python train.py --num_hidden_layers=11 --num_attention_heads=2 --intermediate_size=640 --norm_place="pre" --qk_norm=false --attn_scale=0.125 --tie_word_embeddings=false --init_std_down=0.00845 --lr_mult_up=1.37 --beta1=0.95 --max_grad_norm=1.0 --schedule="wsd" --max_steps=2617
Each number is 128 + 24 x the weight over its row's rms, rounded and kept within 0 to 255. Layers, rows and columns count from 0. Numbers have three digits each. The size before them is the row's rms in percent of the matrix's.

# up: layer 6 MLP up, 640x160, rms 0.179, rows 527-564, columns 80-159
# down: layer 6 MLP down (transposed), 640x160, rms 0.136, rows 527-564, columns 80-159
up527 105:125139154098095129116127169126187127122132154155117077133147108105116160133092168114112127139081154119127096146147112118123106155139111162088156146179107150086142113120120092136098128147127132073102138182109137119163086141163105138136102162
down527 108:117173125109120099132131153126156149113096110095146112123119110143100139149153126141153091128109131106160131160127133159154106137120079142111137101120111152163117092129042152092189127131138126106126146090092153088077102120122105155155094168
up528 110:139086150164161066159087183119166122118170122131128174123128113173152157116130114124134097110118122102134114107129146095127151092125109157132119143120143131105135139105142157128107119164132097071164137135185136141105134126083130127133102124
down528 104:135088132137157156127151134096142086116139114144127133137098195103099136094157093134104126128149143151139109100123153164136148129137148075107154102096150116106132118138100137112084135169109086084121135129118118129159130159114126153082114093
up529 104:103107121157113114121133150124149156130068068111108119130095154106133161153135147161147135109170129079126064137119117111122137146166146120094142113105099101090136129162157144128179099123117141141107101134177162131132133122140097183092144113
down529 099:121128139116168137121136136108077136083184146142147152129103151131154138149107149168131060158117126141137124124094093144133107103158130141116089162102113067109129176125096132093069105126103116160156157115181133155125134078171089130122105145
up530 108:154168131114128106099134094107120115125108150156119108110090113155164115143140123120062155119129119152100133110154114110169140170196105146104134118105099104119136143133152106105098117137128119126129113122095142159081095110137104123124122123
down530 100:089130109130147142162140123139119132095158126123109146088111122155133132152121117100091102109129145099170122141129118113118119114129138144125155151106106112064167117173168156111096096130076129098149076119128122107135125153160143189141130106
up531 096:141127151153144125106129140144160151107135168134085143172154123148125175141124119135177086093093167120136099170136106106140117152140165074141150148093138138144137136111138149151107125127129124129107136102140129151157112114115097156109136137
down531 091:105133074108113123125103124094143132126114129122160135150118091102078120114157090148147064156148168110117149143097102147146138169119135100107170114148136151080112156113135171097161156146150140113096152125127150121156143173106167156109153114
up532 090:118160097126095162152111103123131137083138129123068087133157096104136151139110141093142156114156171132112084158107104113117102097164105140158130134120102092095112106166107102134104135099145116131085085125122146140100083144128101166125187116
down532 091:110147145086094083111105137159203106125158168135131125094168113132132099104081124118097134156177109132144125106133123099094115133121111144081136177120126121121131096165166155113112101108129106160087120122133141153112128120136122168163095153
up533 106:156119120087139123114105129110133143144145120118160163160116109131130124161122093096128141112086096128081143147165116121088082149119150080122100129143132104133124168115136109114135113124140185094099163108172147178116127169087177095132139127
down533 104:100136109158129151151118164090127139149109108125133153137129131108114146149136086139102128101175124073120148097121092147161092142159112086087150058134121144150147122139109137152126108134156129121124154149154140113108096139155107123072157131
up534 104:162139162157132152176116117145109120139173162132177125118099136115092104126125082093093129068131124147157129124140137168085121114112160165168133096144095113116114131108110148103123112155106117109168115113112126159139120083114138148074141109
down534 097:102166115122135120148162139139087090143162133147141125131135112146125111142104114167114165093122107116168131162125143143123098129149124164150134152133114101152108134138152125079119101129120136063163068112144167156137180100149097111147119130
up535 095:172149096135152118082135104154142094127100121070132113088157117090134129116137144191127161147068118147095114164146115141154124162132095127100185138141110109117123098116132140145125152126146161124091127137105162123117113140074137122157145170
down535 093:127128158117103094095069113100131102125148108125151132120152166148101170127106142153137116134120114154109151095094132122119154145133116132126158102113159121146166146143108141124127136081141144158121116116148101125122137105136110128105085147
up536 102:176147137104155132141138155127125122059166091125120160108113090157105145115140142116147129114158138116106119159128148142112158137092106139137119156138077119130079152136174094141086160129155088083139114142091194106124112146138136149119133142
down536 096:075146157167137172103135058087124099062110118132110095127148108110148116108117120125173136085114125145119148158123115116115162114126187116134112136127110128124152159124142093135094108106140162118144136171184114130108131129132098133132120149
up537 099:127109125129098100129127146139122135148098125136170182117144131123178133178140114099130159138120135175116133097134079094143133141127105146128136073121163124136111152154146194108131100096147109164128119158112138062141076098096124163168159076
down537 100:107112092083134091168115125124137140119088117134132114115146133114120150158118133100106067098146139119133120156141150115132154160138111129131149141115144103136094175128123145100124152134117106081121101145156143101141102138080150166175122091
up538 093:101128110122134119110157143145106098119098087141139128137168148132099143114115124161143168106135124129108134126113100155121150126159178120123129097095125118124158159122153156105116117096150187094139097135133113130084111075131124128113130070
down538 093:076131131149114136122133076142110129120115088149099100123129143075092090122102140113078113144170102075146087114089136120084130072127129137091135120129130154153120140084147132140127147120118115117132081172133121135129126107156134098117104162
up539 089:132122143153142122112089103144125118106127130118130145132167167091120144156148118104139107125107120166162166124108148092117097143123176113103124083078155150125118142115118133151156127064157121093111127152127136103131083076125157111071132143
down539 088:098162078130136105163139131119135148127096102067143135141103125128120124136124109166141147140151131133126127104131132200126149105120136095126111140093120127047131128115153083056125103130157130123144122142155154129138168159138140112130158140
up540 113:108104145135131114113108121088126135127135145107120153109152115099120189129120142144108063152113171120151128126134159123079151133152119115148115136172097118122137144134119152128131106106130125139161117119160132191104127154122128140145135167
down540 104:110135120136123140163135123143127162117148125129131139113116156128122113183106134144158138181164101141144133130119129145103147157115156110133140166115169094073141124089126097113108089148122161109134122065083142134110168138089150126141119152
up541 109:132128118120129100140115098136101116088181113126151097106139183128102168125152129139111150118152145142119106118165135105137155113110106158110122176133082135103118159102198131127137108080124145168112123131117101154124134112110114166117114103
down541 103:124150106115111137118120098128107139129073109109133125132139126088153138118169138149150138106135140154083096148130169133145138151152108130126147157152142124145141165147102115090084138100142141137106115155127157106105108125109159152117100130
up542 103:106174170116100085136111119111117112131156131102125147135163184130131112154118146149138134072094098094133125102126132145158149108096120155159096096091135134147117109155121127130143153125116129136163138197142121133111093157115108138163120113
down542 106:110141132120133123124124079121108101112110160125139151122146126121125125153127092184157119104136098146123121128137125127157133111141104150165074129127116151079094140122130097176108167168144128130150139131152066115141150163104140133153118111
up543 098:133147181167092110110114104151155153148115137098126108143118108127140167104119090110139153101098109171082108119159149118090114124119099155130125096144127080078086140157124151118163134136168150128093136134171157155141138123138173146109132117
down543 090:101140117099109133146091131137092127085156126138162163150122089139183127131162168113125103137163135113114138136140166123100130164061166148112114171122125116131079100114143100131102128100120132113142115134124132118092109156122099120141096093
up544 102:099109170131122126115170135136126114128109133120123109131128110138157128153091148128112146104135132134152129118122160128146166158140112135126118152137090114130171099137119134120129128166167110131134101134118183166113075157091147151116127177
down544 099:123131137159105125135137131083157110081141104150136087124108129150199141115115167115109083124134131131116151148087154080164102122126155172162130099121140128093116158129098136103160112154130118154095173148177110113116133137136140110112126095
up545 104:098148133126108083122092107116105111122120107134137118159152068121126128107114124082117133087134112128098105103125100126123111120097140156106118108129114172175142141106178100138123090096119099119121104118152144117145199156142152116145184131
down545 102:057111131146130147131114090158101140150132106113108089105084150117079136133113111157122094127141110158149129120169105130115139100120099102111064130108099068108090155143141109133133110128104073130110121127100155143101133127152092115143127108
up546 093:141109180108094107124127104116094132096103117185121137121127127103110137133134150157102132099139129157143073073093139101138114145114116129093142118090118064109139142130136087124116136144132150167119130136142143115132165106124110130161183160
down546 098:134118112149122067135109118133148109112120133121165159081099117069130115114173097099142167132113148075157163100110138115149148116128153148080102109169143153129111133141174121125156108109090109175150121127131113131101170118184128142112149097
up547 103:160111129120139100105134159134138139133126102082137096103134114163146162120118156115127170103131159145178139115127093089154100105131142087110133141132147102131060108149133190125119112111138139153100088152165122150154071124096149153144153108
down547 106:101162089175156125137112144154137106130134130137158133137111124120137162092145109171125162121178101085145148144115115165129193119165101134119129155117122122149132131130110200146145123117133118126071121089084183142137068156138160101121122154
up548 101:149103146091118148184122116121141155140135127152133130148140136153140109166131103151090129109130120123175102087160129103126116178083137182120093091130113125088083147123134124069139109118110115146166137168134142120151119089107099149145148071
down548 102:140127098116124116160150125123168130087124089118117113156112114125154096118090088162105162114140125120166101111101124092143128137146100170102141145146128141177142138149136141091141147120175081140102157131163110146120128116114138110101120113
up549 107:160111140116168123115123131080115100131129158064080094116133136158096088148124163167109126154154096167141115134122120128103151139092175122113098086122161075113121116116127154107145076147206083137117125133133145125127120106095084147119125156
down549 103:158141124098141129100134136093111119163103120087140146133141149102138114113139096141118126150108157134125115117141098133143160154129132122144132150123158111115155152127134112088177125154150151140112148105128142147168137127121122104098155082
up550 080:154137125101119132118134123152122120152140129143124094128120105159128118102128119159153123119148139125111069072116137112135188121096096133104061139130156116086123087155093104144126139107138116141111125146181125143118137127174126161132116156
down550 100:138104118147144117120123147094116090146112110118130131135116138125112180148149124113060118141118130102167166200133099149121064123136167097148149116141112119144152150118159163119151128140132123169123122141095122123145128126091110096145141112
up551 114:129148149126160146078098145120117125141140076132148168118157116157122144124133152141091136123087127131111093135199053157103084118145135117178111135133106143132122112107131147160141155096113135155166131112148104117118150157137121084126158117
down551 108:149134126128124094161171126121164125119162141131103181119156125148140157102115145085139137138144144176105109114114093179108115124088145087163141150087144091156118089145120136106096115131133109130152082098108063121146153137122135116124136144
up552 105:127116162120118142088137122093120137109081109079109157125152136125133105160190146116150135113135093088129143153167131079122148132138146116151147148112120163131130109118132090152125112081137073139111104137139132200159141110144121143117146137
down552 099:115107141116164139102108126148168190167097144099142111088126139116118110143143166145111108120122158116145124110110139092168122126158116142103151126183107109150125125135133154163116127154115087121136161134164094141148099114146143118109194131
up553 096:140125137106120104110151111122103155124108149120166154121123186075085171126112096140107076127122133087121134150146150101115124137190129112130098096137076144095140153133141133138114098125086149111087125157130140175133122118114126119098112148
down553 099:128134057147119079069122102134145135092170120152147162144133144141116119141121178111113137134126134110199151121148096142092143113143149093117102112105162135148135081125128135149091121146138114139148130166133128126121172155151122134103149126
up554 103:138150150146092133104138106122086133124124108113148166148132133141162113108120127119132153107145157125152112164171106106140120140086089125105140129108110125158099125149130157128147182109142081103140113114113114165073149102156135104075188141
down554 102:140136117122113110154142171133146131122133122077118109157192151141152066091134104143139113103158118155099116122177144146109130099134132178143098113114102144155099097123079172115141124112137125128127130133111103114139136102129090103130141163
up555 108:121087163114165110113140144181153123135108165154159118096147142125126146126127192176115133133132119130112106110132130121148114147118153126093139083145094160130134149148120078117163094075142134119128128145136124111133136086115150149177141155
down555 109:102133146101127161100139139134153097134142127137106130116147108082162129127085126098120109140104163133127126130118120176134112127093092136129152139074102142106128135143156102063135113112130121102094158093115146108079128107140141110083095154
up556 110:082127163120120188085059109118142128109088138139151147139140124141130113102133095136112101094103125092147129152128115127143116111131155144110136136133146130152093143134148114135170095136110123145130134151134159139169103151102126116092126088
down556 106:165107139120101137093147109116146108093129130100131131122126122109117097136144132150128160135139134123133082121171122112152150163148071128098114124148102126129106159136101091111094121079118102155145118103068150136160090136109136144141139102
up557 100:137094156164160108095086146168151186093149109177106103103111118095109107147131125139089140142121156095112090180119174095111106120163137130134098136113101115113142113157135126130079147127171135117101109107123119151138163124127149101123182114
down557 098:112127134109151116148152114137126118137143155156156095127157126151133089104156123131129118130113102148128161109119118099121179126124165136143097130098163126161097140117143131119081140142121135106126175098165143144111097101142157147163145110
up558 099:115136135156137131137114153100131132138071112088152130150118162113142169122137108149096132118115150154146143141131124138151103107088109171128115164135120117117119083144135167121173142142111117145112122134141116107120091149136130179080108147
down558 097:109121122106099111129184112132133138126122177115158130107147173116116148131103137130093165088152142154091125135087102135186153141161138104110127115135133131123081147117152120130141114129094105169111131142149112124191082129164131142129146115
up559 101:177163139100113117140125102105159144080118132099123142126175126121140113097139141105121134077150138119113151130091124130154121111117137126159079085116128123141099092129144168150106101117189142107168079142104134158144122133137094135156121150
down559 102:120139121123128160127161140130126139127130133109110133149107124143116176149142134109122105192151093117080125133114151115116106120093130188167107112133129161118109125175134146129133129148127123100067101139146100157115113089140104148120140135
up560 096:104130140110114110119143122161128089103107084152094122106092119078127121141094118092148118094083120103094128155177130106169125113130160128123097112127139096151096100095138147144123116090123143124134159161155122119107158152114092119135121154
down560 102:133102146093131135133112098149116104127117105154169090127145134103124140099133151125148146119167158117126137150158150090123115158130118090091116123117138126146096120119181149157114137150146161120105120146149107110114145134059132161128083130
up561 107:159111121121143116112105162126137153149101133089149120093115150157120154152178117156127146102147122163127130137098143136113135116120132126129121154147094128141112101150115133154131099095134137091154112113106127108158136079114128134162154116
down561 107:145093098162166141133145126126131144140149148124177169156101124155133173153131131121079128157100117119130095149139135148159112128148107112162112113151109115103131128166072128139128111141117199141162166133123138144118167130148131148127155134
up562 088:115133133132139156127107118160112148103120106098110087152143148095099108166121129121143138147117058077168134134131140146145135110111189084142150160123095160144116102164167155135125089166101108125104140131144105126115123155146090152134129106
down562 091:098133104123127113092113200189123128132150116107129167148123128135144093100119112120140124075171109141118090149140152153191127160121169126104139085157143117144120136121113117132162139147130131161099108136124139149098134147122131089123110143
up563 092:119132130119170110142159138140124114159134110132130106099173095151090154135082131150132081127144131138147113108086108129130114170162187117125149126166101135123166091138169114135105095115141149136176106155119156136092149109163152129110113088
down563 096:100130151083121128104138109088115189206096111143125116124153117132092121155169125132129130138086124128099156136123147140093129097085107112115112127124141129165101168113132134131111147095124149085135083149109120106090125152118116140198126152
up564 102:087128189088141122135106176150078124117096165122129087135146080111124129130144171117099135153110119094151154153143147102115089114103148120128137158122133117125160149140183116128106124114171155136144165154155180138153114145158163141099152102
down564 101:126139128140128120109083105102143117080092130129105122117100077104137146079161118131124094159114118107100117145127137124099125149117134115134112216137151138107118126102176127135152138139125116157129146141119116105129119126123174082131133123